Each number is 500 + 25 x the weight over its row's rms, rounded and kept within 0 to 999. Layers, rows and columns count from 0. Numbers have three digits each. The size before them is the row's rms in percent of the matrix's.

# layer 8 MLP up, 2048x512, rms 0.0801, rows 466-572, columns 256-319
095:502488507500490520496488486498544498503548506500513465521486517540497462523524468474537459521520484528506508476491506546462547526469486509513503484469490525474463526524495466508455492462519514
108:568492457484522515544469513531512515506498512504493507501516524492505505523524514520500498511515493506518472481512499518476466466484494501490472531490531514455516525517474523516485506483534505
111:487482474520490528491509534493527500544492491515538504460528532474490479493519467489509467509481491522494487479475498490455508562514531550492501482499504480464476520507481491495507456482464524
097:510483518536516519511486509500476533512493507503491480499494456486526457523460518507520480466519518511530483518476439523469524521508486488481514514512505515464478497463501532507495479491505492
098:501468522516489521508516509517478494476485506491485490504511499542432510511519507502511494563479502491491479501515488527539500494494507498544495556489485491530504532502479482426506471488540526
104:510501505461471514502486519436535509458513518464480489505520482543513543517561491503540500459482497448527535501522532515457492501468493480510470503490502469516513452485481528472499484524509497
098:511497522501510489501515491513497505508521497444498482522554527499462525503527498521491501516544515506483490468482553502532540479490543431460453467499500515481542489490473505492514476523525549
099:486510513522488549436480503526521486494481491480501518544469510480513467524525476525514464474500479457520498508484526503498525475500512505502470501516517482485465511461490516502540459458530495
103:534487553537481521529492481499483519473513483436509480489488495513499505469500509488536453507548468479494484514479523504463538544517486498514467503505443510505567508516513503503470486506489475
100:481512524534463498466451520494515472491547499505482512523474470529515468488476500490525490512483500511471471476552529475494485491485467499498502466538518517507449522436518474508508479458505474
096:523486500513455505525501484477493516491456488464519551507500514492506483493448488494463507499506505503466522498489486492474519494508465510525498483496447512518455505539482511494507524519485490
098:469452470493535494489510483463490484511518499479518478518494515531485491484505501504520495499558455525481444525473465494480513539536521487513470508507523494513544544551500535481457490515503482
100:522519526523552502502484496509464467456468459511513524511538535508467458483493523489538489479498509505490433494504483495483480506521485527493479476458517508483471501463478534506478512515529492
093:541438445509562475508517488500487520509530494516477450528498523478519524466512498530487458497462483545532449491493504525498498499509532499499512484533525536494535535490541498478516506532525517
095:509549499512526491518551490495554504511485560487485455474459491493508463509505473490507467519503530517522523470459530474494497522488441518531527472498465492468485505493473486470513491487473485
099:523423491507436502500543487522536514473460483516468532533506555479496514451502490488512492540489510505483479501507500489530508480491512537518448488469517465512516469519489461477498501498503481
100:485485487478491484486493462459492496486499517466506505477512540505497542518458496501523507525511478507490527522509459439514542479491516503542525521512448515465486498507466535493473510470505510
098:512479534499509479482475478499465502508513489512464521487472510505499537535515447456523528495458498482497439493484484515457458469515507456516569459489527504471500493463544517529531505550460534
098:488546483462529525470517490439499511483487506513527522523494455510513519495542510493466535500471538472502464494488478509502527458491549515499501551473492463496486519533520467482506493449520461
102:452510531504533487501488463466476529517499540485485480522476506484498515470520533502481467519469505470540450456499508548467478525464525502543470524491518523472515487495523488503514487572497445
102:429477574502529512495467502497501517497497500503510512471455558489508475508492541475463532482520481528492531430492475511476520540490426488487483503531449470470489458512517509472499485519465484
095:472509491510467471507533439478499521525462421500535496491468507499501494440481513479483545491484522505500468516486473495497496508525521502532466486566478536541520472510493485503521484489538506
104:529525494508505480477501506544475469533513522493492497476484509501514512478565502505534456525474525492462563498559521506497487540483482468490433446481538512468476450446458528529516483504526534
099:522477516470507525547502486550494469517502484495510524507506460505484468513486453498510478478467514484483543491517481480516510489474514476527515531549495499463509517444455488483495486480534511
097:477464499478512509520500499463530511531523537548492495481510544527490524490512497490521466531523524569435501516471561487518511493529543483534479515506506483503561514484515488498487504471528481
100:492509524488500457503522494488453498487502487476475507510529501473456537449490526511513493536472506487477459479477474518531476476485502488502482487532489528530506535525477515516479499531505514
097:531479527506543503506548494455519468553484542498529508517520479484510526537502478492475502512462463468524509502443553500497480509502576534486468497452492520517457470505455557486499490504480466
096:506477470488536511470543479543556532476540444494499504571508509486513484486471494510519510470471416501466499484495509547504447512493509535484473516482472479519473512505443483487478492492514512
103:489543514488481468479464511474579491523503485506511500488529490490486480504503437493491500466527487500462469498463490490494504519478482491478509478493518507545545532539488496511484470493475507
105:515495519475505541484450476472460488468505510455467559506484484530511489542515494506512474502500501487499491502552483553550530476542535488472420505485501476527484470503504462546472439512518501
096:451495522522525503465483497481484463493538489505497481513496493462492493545529510505509524495483512542521498489511469509506515559526503531480459524509522493542484442473500534489493542525485535
098:520509523486525520528513564501547432484549473485470443522450474491473556526465503480514525489490490511532485470483481479518478505493510510513465498510512501507491507493522481527497553525502538
095:512515489531488501503499492512542517489483531512483483519494474493522493513504518486507496489495540515510541518499503490486542486492454508519518556534499511526461527509493546501489505510466513
100:527513499451514490523513484521503468542509472522503473501498505508495485502501472492469516507519510483543547473506511483478533494466451448480546503490544514478511486484493494462513482463486540
098:513465458462508555480450489473534493466498555517505511514478524483516520502445478504504471527511532506477466469500529532511527519494457492515480505483508502495524519443535520510509472486525525
107:487471495485498514511477468517447495524490495487500517499543526489504524486502549449518492523526531510503474487505529521510508499521538520502526550506488515492458488492530499550480443502467503
095:523502559517524461498515478494502482468493467465462479474484506521523496474471536466515560532514478558517529518488529488534544515502471488506480514490530504490480487517481506480492520560525516
098:502502453465505553481486481483547469511503499508517510525486503527508548510492503514506555509523463447488500506541516480512504501490522495471491475503534501493467486541423486541487482506518552
100:494458506490492533476479490501498477489489534503513458490483499494511477515517503501501449513479506504481511488459521501456547502516499477557477436453450487512551475495501468469486498506513481
111:510474507511493477501513526485514521503517503513516491494503495469487470493519514502519468493491500493508500517495543504499529511476505517497473491513550479503476511449462468510516453554516458
107:523509472449491458481565524542483521542522484503520443526537501513488522516541507543485456539547501483507494455513489518500503494508515499556523531455498471518502518493459477532495487517494513
096:488495507530542501524512462545480522464497529505472518490504519503500498489489468509487502497493503496498532483511503539509506514505487501504511530527490511461520494482498478478551492468510496
097:476506467510511509462480502501494504467485504456472469523530507522447490485508515477498523450560485497492498491473505466504520507535429524478512485497544521553493512456452493495476455464493443
104:501535510492502458504435480501501502537488517476568469529499534502474465474504481499485478513511504496502510515475498512490465495450525516478505529461498524468466508477495505513526487496539502
096:539492511460473520487462488491463536512474520510510531516514491422526490517513511516473465504506513530482507508506501504507549490545538455490499498484467519511464474533472517494531533475532518
093:504511538517522512495512526502488500525486475520515487539528524493513493482482539494545493468521502529495493478487495504508518499533499503594540524472483485509420486458495482452483477453501509
094:510522496514466505457503482491488542505490485530461491540525484474496473483518536534555517499510472478530490468516492470496512497485509520527530531511520526538493520483497532521500504528505492
105:521553441432501536454484472486501494507527499493485487478499515493515492521557480478518506497505458468485517500516495517536507475522510462502531521507499476484485510531509470527542506513475463
115:507501470469517539501465489510476467497514532474519517537485480500531516552540511536478542497457533528470512526533499530514464497507443462491492521509512514501491476503526503477475510542467496
096:527494462447478465473526504519533517507470554470505545520560520481485509515527491503527440484507486535478497512530466488505469499506491474493501533544498524518520519510472529528463504484482465
118:454517510539510527495523472529445557487519531517469504526447529508495489516513543470508491485534530503504542483508442574473507507516470523514469502497462530541478483473497506500485479468512473
100:495500468492534463513484478523525493553508488535490529520540517484511452529526525542516436573476498528517500477463490518495516459507507522511517523512533470499553473500530549532506485527491475
097:462496476510554477455499480474508474507536526448490517509496508479492466496464489493474493503499473452477496484464519511473478500547525456526474484510497504517495529534476521498447504548484523
099:513482481529533507505526430480538457526457488476571475500485527487516484495541496475503518500490522502508504515471479469500507494486493557477554524542532500517511506560495538516523491506488530
095:469497521448505463493511524493519509554542503522499543493494506501540476482498517468487483552556519501528506470509448518491534475523476503534515528508480509528498480504560526500506530510541531
101:497536491499490469551481491475488485480507500458506505536501507463493470541502486464519498507483502499489526503546499544503498522502498529485474488506489503462526481490520533502539497451509514
103:490502469552496507491500524511502529484506553492495543517486464480499462517535491520469458499472486544500444476506558497505503495551502547512485495499478527481521507487496512516445517467496475
095:521465513475470485515449513479499474465520546468483506546532488471504489539497481490456501514533528520546492523532475516482495524504468502501473462480534442506477547449513541524525532501497469
096:493489469494468499507557482483482529504491485528515485531521505528549480494515505505488456528537482516495495530515522505488537476480514496495549531505467517503467489495491491521484465485515494
126:488453499504480506517494492517514520485477516487490505510487497485488508491476548509457537478467546513505516491510503483511506446485541478543459443522474526502497535471489458546514503507500469
105:482492548493527510481500518502525523474523497501490492478489531482491481518481493511486481534528489498530478503475489480480510503503520506502466498473504522496479466485490496486501509549509472
101:519547463462490503519485511534513537506507478496470514529491496495502503511487538568533531502520487456528526509522491523514529494509499490451502449526487441471494502479533460543521489490544510
101:480444481536480512490517557502472539484526501506554482512469486493511544473491487508494500470473487486462441491490481502529525473483499499512528492566445471504501509475490516477512486501542481
100:508523535506530495486545513409513504488520476457454497480484510524514477509489496493520523482477481484481474522507519533506496504494502438475467491481490460482549526486474501512519476465497490
100:512456497519481507526506496527505455466524495504457469502491516478475520537471471526528452510514458465504515508519453488494492504503520504487451508538519511487450497482490473542502504498489510
103:484509501513513457485521481451506497518533468509473496496546487475468471455508513475475532536491540528465487456489477550502509472491489523515515433522518506483490531496487537495519448519500476
106:539508484515450536462466518513526464472526517493510464472486518512449492483465501490539555460467531536479507540504487517505524527516482482464521504509510546457504456515504486483561471503500496
105:461521538514529540475529484509495444496509517491503509436528514497480479484527519518499522474501520500487561468515500472520508486476494537511487516537465505495473548507458498484513521505485483
096:451501521506517512514516477507500513488516483492510510441517522516477469463450494558461497518528486526535501502513444489498454501471514519523539520526527496483498461499503500464455468495489489
096:488531476538450507444497497524495526517489524481487459497498446530488472506487486521518508488508468448508530488507465483515529504485525491498518525485531513454509523536483512520485502487498501
103:540504474506491525473513502545468532516490522474534516492515515480451492502513474498477481500521501501497489496494522500511530446492446555483473484470489505499489498496506450482515510498499525
094:497514484501506492493508500464518512478534445486537528500471454545542507496487529521463452530489489533508484485524461500551517491471489488489512509489503485492501547496458478485515569502521452
097:463538492525522501502457484492498479498515498488416515497511495513534461531507472472493501491511490507470481532480516524544521476511515498537518511471497498518448510496472492515511498556515493
109:447521521513450515508528539488475426490520515499531512485505528502449513486511506511540508492528489564488526501496485500495459493485526545520483533485458506505469487501482491514535529497479497
095:494515483464536472494497492496524498480472502513483500458522526496483484514493466514480443502533497476462541512496510467543511474545524515510489506524471530522498466497483476507447509466479515
107:513539470508498515492523512481493516508509496447523541547476496499512526463487512472528469474502505456498485477499495549543514515507497516507534497484440538500479495510465521444514548499512499
100:502539526519492489480505473519560498502510483486501497487517517496499530508518470498470506509501481534527481510447521473512499475505553497492536481487535493477452483533509492512529510533463514
099:528499541479482486507521537461498501534513529529539457504460471509500504475466507537504551522498485463524503488518501463508483421506450519528479484518458512510507505473553494498500531513447508
094:486522481488512511507492461521550493482525495472435502553516479494507489521525519491495518458527492488512524498497531443519435492546463465491479394521522486518522562504488466527499521489496500
092:498516506483490504492506560502498488504518514489497489522503480439498522550462490445504476486502469526532520496493475526490536499501526553553481495541501491528501542484505501490526544548502502
098:490520484485470524433523504546484506488446478497467433488485456501532489490517525457479480564481503464525509473486506499459500518454496479472443500493514542520485545461536498495531504503459498
100:482458492484481482535541501507540523473525513503526474509514494472508501519503499480534463496486508458519485543501468507525502485463481497497509491462510459487474499471509518547497504495548489
103:511498493470504510518473482496491463525471506496503510549523525502471497536495492497511494503501482487460497523500466500540490515503505504468487511491489530470504501545432498515483504464482457
107:491468517524441483471531469507548493472515521491528516487496505504489494517482552484467513496476468457506549461457517492534490516492564486494470556529502480540502506474504548503477462544472510
102:506494543521528510501511525514542528495514502521517443511563490573490488506530481498534540499482553442486494514493480477518495525522501507516542493503458497468543510499512511482524511500490471
097:514543534505471488486507499521463494507458517474506461511510508520501508478524499490478536526478494491469438520489495501521514514488456477541470465541449500505486450504518484472524494534468508
093:498533506487504504492493477503475506523499495521514532491496494487473564517514509512505533453509507492514519486526499511502514479465485490463459507465535486518515489487494516471482515478540520
096:496541510524515496473435553508494509501481481507508494475514493468475532465480456511511489489546468481477500483504538495498514503479523488487473450497530534495513526516489482511501464482464512
112:481488463495530559482475476493521522493484490446489458463535494468491469492495508569483515508499482493493488512531501514528520522482519513505498485483522500481515551507517495494471472504528492
096:507504512488524491489502439477543478545528471483469455512531517521510490521492493508487482468522480506503532501507508506523494470522476557487525565527508550510482513514496503479516544464515525
099:555493519485462554498514530518574503518489521509492492512468504510464493521538523483550472482491488491456517533476490472524491510489528526502471468477483523497481495465506491498502513507497524
099:512474481493491488543492501537505506526478474520505455474476506514489487530481473492480495479493505480519476515496501489481483473516473507541440512496487482518524500487518478511495460503473479
101:504494487512528506464461502521481505509472514523488487533531501541521522469488519502460518470491504498496536465499480510483505535493527487539509465530520528472536453497457465482482538546444562
092:478508485520530503484481518541456509514480553510455416458491497421482521506479516465481523501495519506504492470431487522529476507534511501541501477483532489499476524486492461515516508514527489
104:517473541505530518533550466530512517503476494488512480480470495508479526483441507509456535525506489512508526466480484522498498480461494509476491483506488503446512542496502493528524501455472502
100:533499531518520483483504505468516507460487503453504523510480539525513520524501491501518495471479486509503502479512499509487495556440465522490473481506472508516493513424495515509485563483511496
112:505450538463522511479509473460496518500499465511513504493541539492512522523469505483487499511487486508488480462499476486479467531462499498503440492499499543525531496494542535505471457523536539
108:460521508528499539495558479468510488453503457481486492512483529466521491472516484503491482513515543500541491508526499485482495510462515485440521488480506496516539539496536480467497491456492513
092:519483514530520479478486467476503477500526536496565508483528477510454475524501528515497505503494491488494501503515504505518518531558507487462499560539513513488532484525504518485510522517495486
097:479464500472494471469519488515498489522509542495529503524498532488498515478479515488496534527487473516537514502507522525475530487494483473517481476503502477513560472501482470486453469506465530
090:509452542457488490532507539455507486487513475493517499485494531485502512488478524541470509492532486460516537482533473516509540428471501542513458510507482533522494512521490495479493513498524512
093:495517515485478483570472460504439469501515496502501483491490510469509498493547495543521509522478537505489490488526489431516533469499534519461546500540482495520508525481514458483541501490502482
103:515473519485476504515503531498418548515508528491482452481522505486487516511498493448517537489481494532509489515536503513483508476456492492483496449491501498521520458518496455474492509491510501
102:442493526512517477472510472499500528525539500537492495534493493518501494458464526486488513495496497460447492543477458473480476535479474508499496509482493498471506486493527500537530530510488514
102:501472447500517513498485494492488510542499466484481563507507462505485518480528514485508511526468507497493451434487457515444493491524494486506542504519489565485471482516514503486533454556559564
095:464508542497487518472495521477464508486473463469482497525497510494536509536564479480476481493498484519482494464522507532504508432477491538576471475498516451509490479542512498498468536493528496
104:555499490491537549484510470518489510504522506504475483499493530517495511516471519470515480487511485465513484487505459499510545491488513488514503515517495504511475518502513536506515512488478532
# layer 8 MLP down (transposed), 2048x512, rms 0.0828, rows 466-572, columns 256-319
095:497506500526490512533442488531502518490504532503497498469498501506494506497507528499523492489486479488552470506489485495510502535524464497490519472474521484494485441451453516566518497509504516
100:496483491484521493503466538522500511484503504495507482546552468493473484556473520484517508474427466510475533483498560520510438505480507489499537495502470491526530482494494507520472480508505451
111:461547487509499530517574510511537527477517511465514499510501520478499463481510504488501478498499492482504529538485471496577490538489525473498510496519533474508516524529504528511508486470509511
093:526493479536504488490481519492518477491505512470466490499500503508507516489486506521470483486523512524429519503508516479519504508475489478485458511509448472505500479493489508517500525513548500
097:500463506501538474478498538524504494485432473459501520468538473496500534505493442475494548495469500503503510499473500514543475502485518533490491468527500471481474524497450511505521495492499483
098:476494521568533469509494515516472497553559489525491498492521506434540484497532513498494485474480501506483497464498481504475487516531520480485524487554489540502513508564467483522453501478519530
105:515481512463426482505468534452471488499519450505461576502508494488513529521508520507498451485528468476530481504508503544493520492441523474452524512490497481512504518490471464474503486494514494
099:503506496554527470502536486473526528515532508516502498485496472484507522503526545484437524491482489534511496464495483486537501503483498499476506518507509553514484484488507523535482495486455507
101:520509485486517462493585537484477486507525482515520489463487519494480477507465514529485517483489511515502532503517496465474473519481474500491542503562494483536419447512478468474513519514510499
104:495535477522544507538493476456480478486483522551478536573588477541507519454488529445503495491450470528528484469525499540512448510524500541552504470537490487448532479512500508477513493538501518
094:503546528528464491516478522503519494513529497508519464494476477534481484511501521532498498496547550473499491550492491517499465485512482540503492485464539553494519490511500513527472507513525519
096:472514505508507479472503523540502499506476466515468516480477521487478533523515547517478508485460498496481498499505478526539495401493508470506547491490456467520510468495509492531528510512488502
092:498578505469429506517502511512529492515507519495522478526495450513504510533486501465494458512475474489523526568462535509514526492471493499498492482489478506527500511495498493519523455516508497
086:463527512497485489482510488522465458491496475519533503547476499531495446496475532440550552479497492510463497484478491476496490498487491514491477535509469512474496515537467483512517477495437508
098:493498494478459516455484530524497556486505530465490510490501508531475517527435534514508530489475422491476447543490497484492529498493485452546499492487459513475494470475489472500492468495457504
106:510508520501508511499535452502475511472505488532506504447534471511445508460534511472491524502510479508521454439475483445468498459500443503537476518491518511532489478463477491487493521558470464
101:510538540482444497484506541499495468558517500493524501506450513534509451539545493544477485467499468546513511511423496559512485528463493527471508487484501446536507480483504488475492486557471526
097:529446512484469501488495505493516509514528510499531464522497546481478457495519485531496515521517458530477561508505466487492521505445536487541429518538484503517487516480494494507501488455466451
094:529472495493482502512484494468518510482508518475491505466507496521468490496533547541487519489493460509517500507499511487540471489487477551542493505478522491491497488511483541501472526492497492
102:495511499514519474483486507484502443511482475572502493486542521491449520473512525513463538499507479476540485514505523463492513489497505488537538503532499525461518550475494457489521525467475493
097:489487522515493473535484487462492493497511522458480477523529477522492500473486493488534507483541529470522508519473518508484504474438462526545475523484518491459517519462488500484497521491519528
100:539501489525487517487503500535489491530493528457494530495502505484432493516498515511553498479507495523519532494498506488475500505475561460476495486536490454520460475521495510489482503480483519
106:487504499515551501467500502521521486470489529533520518492525490488539529508512509503507522489487462486516452496504466480501521515500521472507509479484436473511507549514484529481515507475466495
097:542526496527433495516479474452498520508506513480519468488503530464525478518512524526518505509441542513498499494466511507513476473517473492454509457519497487507474514490464497608494507502530475
105:501528519541509467503529494493457496476540507522496506506505437510479477505460498494441501540531505522503510446528508525482492471472518536510520547481515495489515495484509483487503512469437500
093:484513492510514523485500447503564509492493502511482517459485495484506527514466508520486494477514495469531523501485515498481522497488473489480489476513489500490468485517506500482532512494506518
096:493526497477506493506513508498501497540470474533487501468491523506486463487518522514510498487510483494513438499532487511471520530484484503510529469519513489502500463481514460512513499481510490
095:488496474536490495515470550464481520472544500506486462448479509492484519485538543530495498490452531517454511477544533479465492511515512467492529538553479463484518499493459518488489521522546468
094:525472468493497512503494527480497512545521544498492470508464568502488516433495513485502527517476488464530513500499483502465474464532522469525469502523484543480511502489493516476500492521471471
099:490484492507522504523495507511505507487480476578528491497539513487496489474502521481494513509478509521472527483504515505520534483453453513467542484514462482506488462450487489494504507509481503
092:491510463484532496499474521492492532468482524482454515516520520533426480494493549481506509479460515496495488466472543502494533461514465491476523479479503517535512507496538487514488510528500493
090:514475489454493476489455485455514490531507495464471516532542475524499466497435472494501506501521474457500497516500513545516533476497520446495476475487507480471517477479521526521514512537478482
090:479506493470489505531509502504507560472501482513560484528493527483518515511456490472451472478503472487528524511498498542523467505514520514465500477499445502465525454468480462502505525470515485
101:504458493493496500507492499504533497509485491505518513477521494514477538501511556499504475477515488505557456515480500525468491500498510519550511458475499508493510471495469497527461504500510523
098:510494467503507530509489473499512504530532504510481525493473500502525526532499507476516500512476522497498492558466516415552495522507559499470494494491496423490497524541486489469485489487497457
116:529501577527511501477470509531487472503496509493500511530497492509498476473477488463503467487535509522470481481482457503508500552487501505509499476549487541476485504492486497486497503522487501
095:531535501506496505503479475494498484558503526527467481548534509485509509493517519484512476455494487491525519479468512545540536533506530489446518519501463485511471519457491505508520529448505510
104:521491505494490479503524500518523525481428489453472501450451539463488478479530490471527465497510507534495549489545500507466486458490515511512497511510497492540509472497530488483506503495483442
097:545555446497500454503513482502509503515507462464492492467469529506497532491484504508496528480475533500547514543543479501532531499481454506477550508504550503515479562512494532547512521542527492
116:531467501469490514507485487490468461507513496501496497506523477510497504487515497452508483487507464487488530506508474487497442508537483518508486538484458550518554506548519510450482523466486530
107:449463511459509502496483487482547506491505489503528507541509458485487518518496496473485526486506518509519493470477542483530503508526467493502508464483556479499522450488479443510453540501469531
097:490472511446460542478522543522473518501551513479505540543497494525555503481501537489498551585525543482492528524492498516446532523513507458508515496498498505506479514489523458536494496494510486
094:487561512473466502529431493516558500468510478489561477507475521458520481581523497503548428523494513498469530543480515494492467510445526477522506502507484490474508566492508533481508528509469498
104:512531504490539484501466473544470486519506485477496503520523504512484504467533498496461513481514485548482501487490488514508491508496510541470493471501526569487490538481516472505520492510563517
100:451506463500502480476463502501509478533485443479489497469544534479465518484458469507505502531513478517527503449504487432490463503483525488468539487555500468515508513469472483530495485487515514
099:504523532437498565502480491519554457493494526516466467470512525506509496509477491505492497499504504509485507466462541496447533505541490499481470553520466464466498520513468474485487479487524488
096:492499478506512510493492498495508526520494525472534470481514507490522506478485506526480497487475516516508490498489491500526494544473488540517516491502493476492494460477509488495491503443521548
099:510500532494541483509513507461489443528495498511494474520482515496502480503501477477488501472481518518468499471506521519516488542504501534502457436478496533518515522497491493498462508508479534
110:503487484451492483485449509482463485532483527476493509508534523526523534516529497507502463473507472532499520519444532482497473527496517442500475494443530498511496482459484506563484481497428554
093:513486477527515478504512500486449458507497487465552523501435507558459484522458518484465512517525501473495513465461536535467520485531497481507457454504545462544511521467502456468491506560502479
119:486512497485492464505503529501505534459502469528468495502489492499478499479459519513465467475517499509531505454472489478534511498523513464527475462501462513551467507549504510503521489508500488
100:502504503545493505518520504486513490501470522532489449526501467504574482475485503524511521481484486465512513514472491485517514520469514494509523540520531499461508486503484493487470488483509502
093:499481545537482493453480512488524518477485489507481490503507479541499496516495549460508482483487483538476510489508466496509465502485431514467556501501512508529504483509508489499533531512507467
095:434496528494446516512475521494519589455476451489512462483483462498468550506500517501521496494497468529475512526509476529465482473527496487480478505469497534499487445471446466499506483516521495
094:457481550508482522523521517506507505495498528484464484517519513503490467511510511475479507488478485483469503484449473523501485457470476475521475530487500494462534482501504463539473523477470515
098:433448491474505500499495516514540504531498511499514504521477493462521455523503471504472513524473450517547509529474509473509514486449490524479526525494565456548477524519514508556474476461501450
092:472505500449512520515516479475508489500517515529515471464502519532487529521509517506500514490462496512551509494505485502499509462511499466518508480508493484539498501485521505515496460517508496
100:487472490525522472460475494542485514490517457505539505481540482504499512489485495514549496508475506526486479476497485511453484481493454502481515449485474472486475448469505444512506503506473502
099:490504500512522472458537529508520574512501486517502481506503424506513544515528484535489463493506486507505478489515527490520512567447497466494511495487476495523507514495492542500540511487473509
140:507481511472441491486508516478495503485492530471498536512486501481516518504461472501454547481478478478508532477476495455507468507498530492540499465518503525490485488505537480463516533487548528
098:553511454477480534504470471483472516519474492511512551464515499508468529487487483486494509479525486524497520527552538494522479485535520498492535486510477524514453519536509528444534465471482525
101:475484513529512517483510480467495516523518532475511512495545516457516497475490486515503473449504484502480499486491504506514500534507497492467543521498495515471518456544489485492500496462507505
106:520506553517467518514534458467511505501517511489474490536530562462489489507479547559532517559512488489488492550539525501511520474503484517485477523468456535504483536458471475458489538499497497
098:479528524541509495472462491497479462486513518519508479517505514489503474458495479512476521470506511485499495489501523512470485537503495487543484494516515505487493493488525522494472510505505470
096:473492530484491493480490515464517531504474517502481523504520484526556502447505534463541531501493513507515513513506503493487510540474485499487491471492455483438569511468488492513474509491492508
113:446483489480485500515545456479550529455494461505512518486556490507455494479545508512502511486515454495476490517461455496485498473498494542484489471520509506495510453488536539497511510480459525
099:499485509527537448532536474474448476501501529531480516511487513486539499518508557481518481505453494520500502500473510498557520460474500488519502488528562462490423535495514495542483505494494483
104:510542499504441527443497511484478478518516513488499494515479528508478475513505512475444509503516538502483482497504495521498533529512465465484517525519516459499540511508559481529504493515482476
102:463480481449514503471491533516463499502478485497515541517548507543473492495529479540484498510538497476490487531470524488432546473481511487496527527489508471498506502488521523513508476502485468
093:495499542512483482505524449530547465487456500503498497523534541482519523548518491486485490471436518555510441467506531518501504508499477528517508508470508526532448470505482498448504499502481498
104:515478482519478523486499456469535493470505497500514531504523484547538525476468489487505496504486508519526511452478446532470500499501514500502531498532489501487480485480529505499499495510457472
099:500484502510517515459494509538496515540510484541503500528479506458495539507479421488504497498490465486499515477489483477459511477513482457528517475491479494499491476516505475534484488475514502
094:510444480461471477502506516512485514506493508510544487483492495476492512488490495503529512539509495523520556463503496532482500527513474534498498464487476466497563519509485488519488467501504489
113:468511530474496497489504445445483456463500530468511477523498474487506509510529530465498531482535496482527480453381499456522505479485505486488485506511497473480513515502489514517501459534489520
100:471534492545476505490487495502500484542500500525468525532503486522502502492496499490520467493510505519523493500508488491536515516521484530504487483511551488523448508427534470493469503534479496
102:513536510532487518496483517527479487548487477471462490512528469522521487525528497479530514504503514446532492506471551488504462514483522510479540506571520491507489517499502498499509478488481544
095:491510518502471513433489513485496505520489492493500482467512489516502521469479539497558467501518547493504529488531472494480536518512516476469476469532521520472481552472499528512485509507464554
099:433524485538472525497504505520470517523499495538535496511494510503463449472523512542491504493527499506488502472499541527498515504498513460541488462496516506515553514532466515410522499519493534
090:474487514487536509521492466544474529472501483508544530488540479485549486494502512480461536541495529493521527479515519513524494523491481506516503542543528481530473464538514489502463500504505517
091:525490514504534528535458514492518508498515538539481488488514523457513499492491519522466462455497494499527493484490509523490509491510510510454478569515503511479536500525502469476476498451510478
101:506474537495564473465500494495515488506467503472519485518517541514514496535494465474514502498451517533509463548488489514508497500502484443460519494529550487484522511498514504508498480466512517
102:499467485527506542511467517456511478522469476499461513474494510526494531531504531490519487491543499486490443448494482493458487520510454514491534513544470499474495471498471464456520522543518512
108:466478492514482486491520504511463506515499448486473472522524553476495470522457482466490482511518489473514497470477489491422479484468500508489476502487518481485508476491515514495481511495497480
100:465524502469518518488507526537496538492458483547490495499478438506484486458444531514517490496491538551470471501528524506478489480481493541496456516503522492460494467507495476498482462489534501
097:519503503484503525503470529480495472486471481550506482477517479503473522477494500507521508540508510507500537477549461483483528489512479508493478477569463483480511507550489523473455497461512474
098:504495464494513537527510504483569504485508494510519551467455519465536496501505493537521488506513513478526558491511502490498465476498516519482539504463517492521480502463498499526480500486516494
094:494506517499472510463491508528540502475498486491505567492506519523485521510523513498526501477477519532449486507482500511510483508462529515485455486483485450486494486459523500534536505473508526
099:493469504505487519521490517495465514469491501458481535478523450527481483532506509490493509465491481481509538469504456484498523524479496529513526519448522494496528482503541488501488490516502480
109:495516477483469544495461494554485571470492497491474516465501524467532509515505448486523508528489479521529499493488519477505462477496496481503524498503527507506465481523511488542493508507514511
101:480488516454492531522504471552458527446505496486487524489475484505503525531497507499478480533469506520549530524499462513517487506498509497511502507517520534521527469496560531477517487478496479
096:464561481519490509504503501479471527493519528499480475502524495493550538477509490482501526462531521503499482512496482485477471461501510469497507496527508489487529505503520462511536498545490481
105:546449512539491528482491493469494525499529447532490556488518484489488486494474446489446523511476530462489498489516507488545506537543506522501489489518512465482540506491491541522505508524493491
105:515475518470495529466485498517511486510496453468513525450512510542491539486511485524552471481539506524528529499481489510477511500509469510521510541500504536515514451473549515502472517515493518
093:495526490460477515520520503476506521493532517453493499495526514490465521501526487492500462483547484495477479529402463473487447516492490489511543486484496497444507509462517485505452552521502515
103:493543470536491497552488537504533521468507469461448544512498473462501484495467482460521475528538513509533493482474495514515478449516486509475489519508442505528492460497461489491556511515544490
098:465477512481485482563518446506491499505485477510481517504468430435515498498522534468448503461458496536506498525480507461488503499489462492509509509548529474494511469497518496487481476468469507
105:504534538507548485501500475465482567454494516503468515499504508521479504492525506491490512494518478478535504458447522549490491491523453475487546491497490493462504501476545508490515503496477446
114:507490497516495507486501507502506505470505497490486556495522495435510484472537544517471495513486507506509503494504512454516490516446493491490496527492538463493543506477498526490499502494519467
092:493518517497491495532558533526507546500472468502439489516490498469523460502532487514451480469495419488471500508486494514491519526478467478464503468475444496458482514477494525531508509510521517
095:494506484496543455479488514459481513501506468505453459520489427506494489512522496505478508518485497495469502497521485490536456521518510490481468503449517483481513493505544478501517539492528493
097:493480485557529467467519496512495488483491509487491520491505537489484492510486504465463476519474510515527488454515480560542545453495480466516473505462476477525529530507490497520508462508510508
106:503512505530513459480507507476520529435522488488445482498484560484502517488483489500494465519470533484504498475483498521476514502526510485479512518510470474527483456510492489497487518499479501
095:522503489485543505494459483457537512522486483496506502458518474488487502467529529501508470527545493478502486506456515478510523513522439500506484504460441546479483494506476508494494442493563542
104:527530518497481502505487510517513465480492508465495487494501528517496462496463499497499510476491452487509477541463504469489501505547521458480479512494463521496504547513517522494492454506479462
096:475482503456485540506485471518480470472521510495471493500550523506524487480456556506494507510492485535494497515492537484496524496447485491479474503510512457492521487506517506509483479475462444
099:531514474489444505518478526514490509448503478493491504508490480507494545491489479441515518503534510514486475467548484431533504525495526505543509536509520470503523529479471489467498513489506502
103:500472514495504505518471534449528493524458522507498533480517478461492516484510499503511462520451473494529458516503482488485489526496479528514545442543547482476490519482484512499525467530533479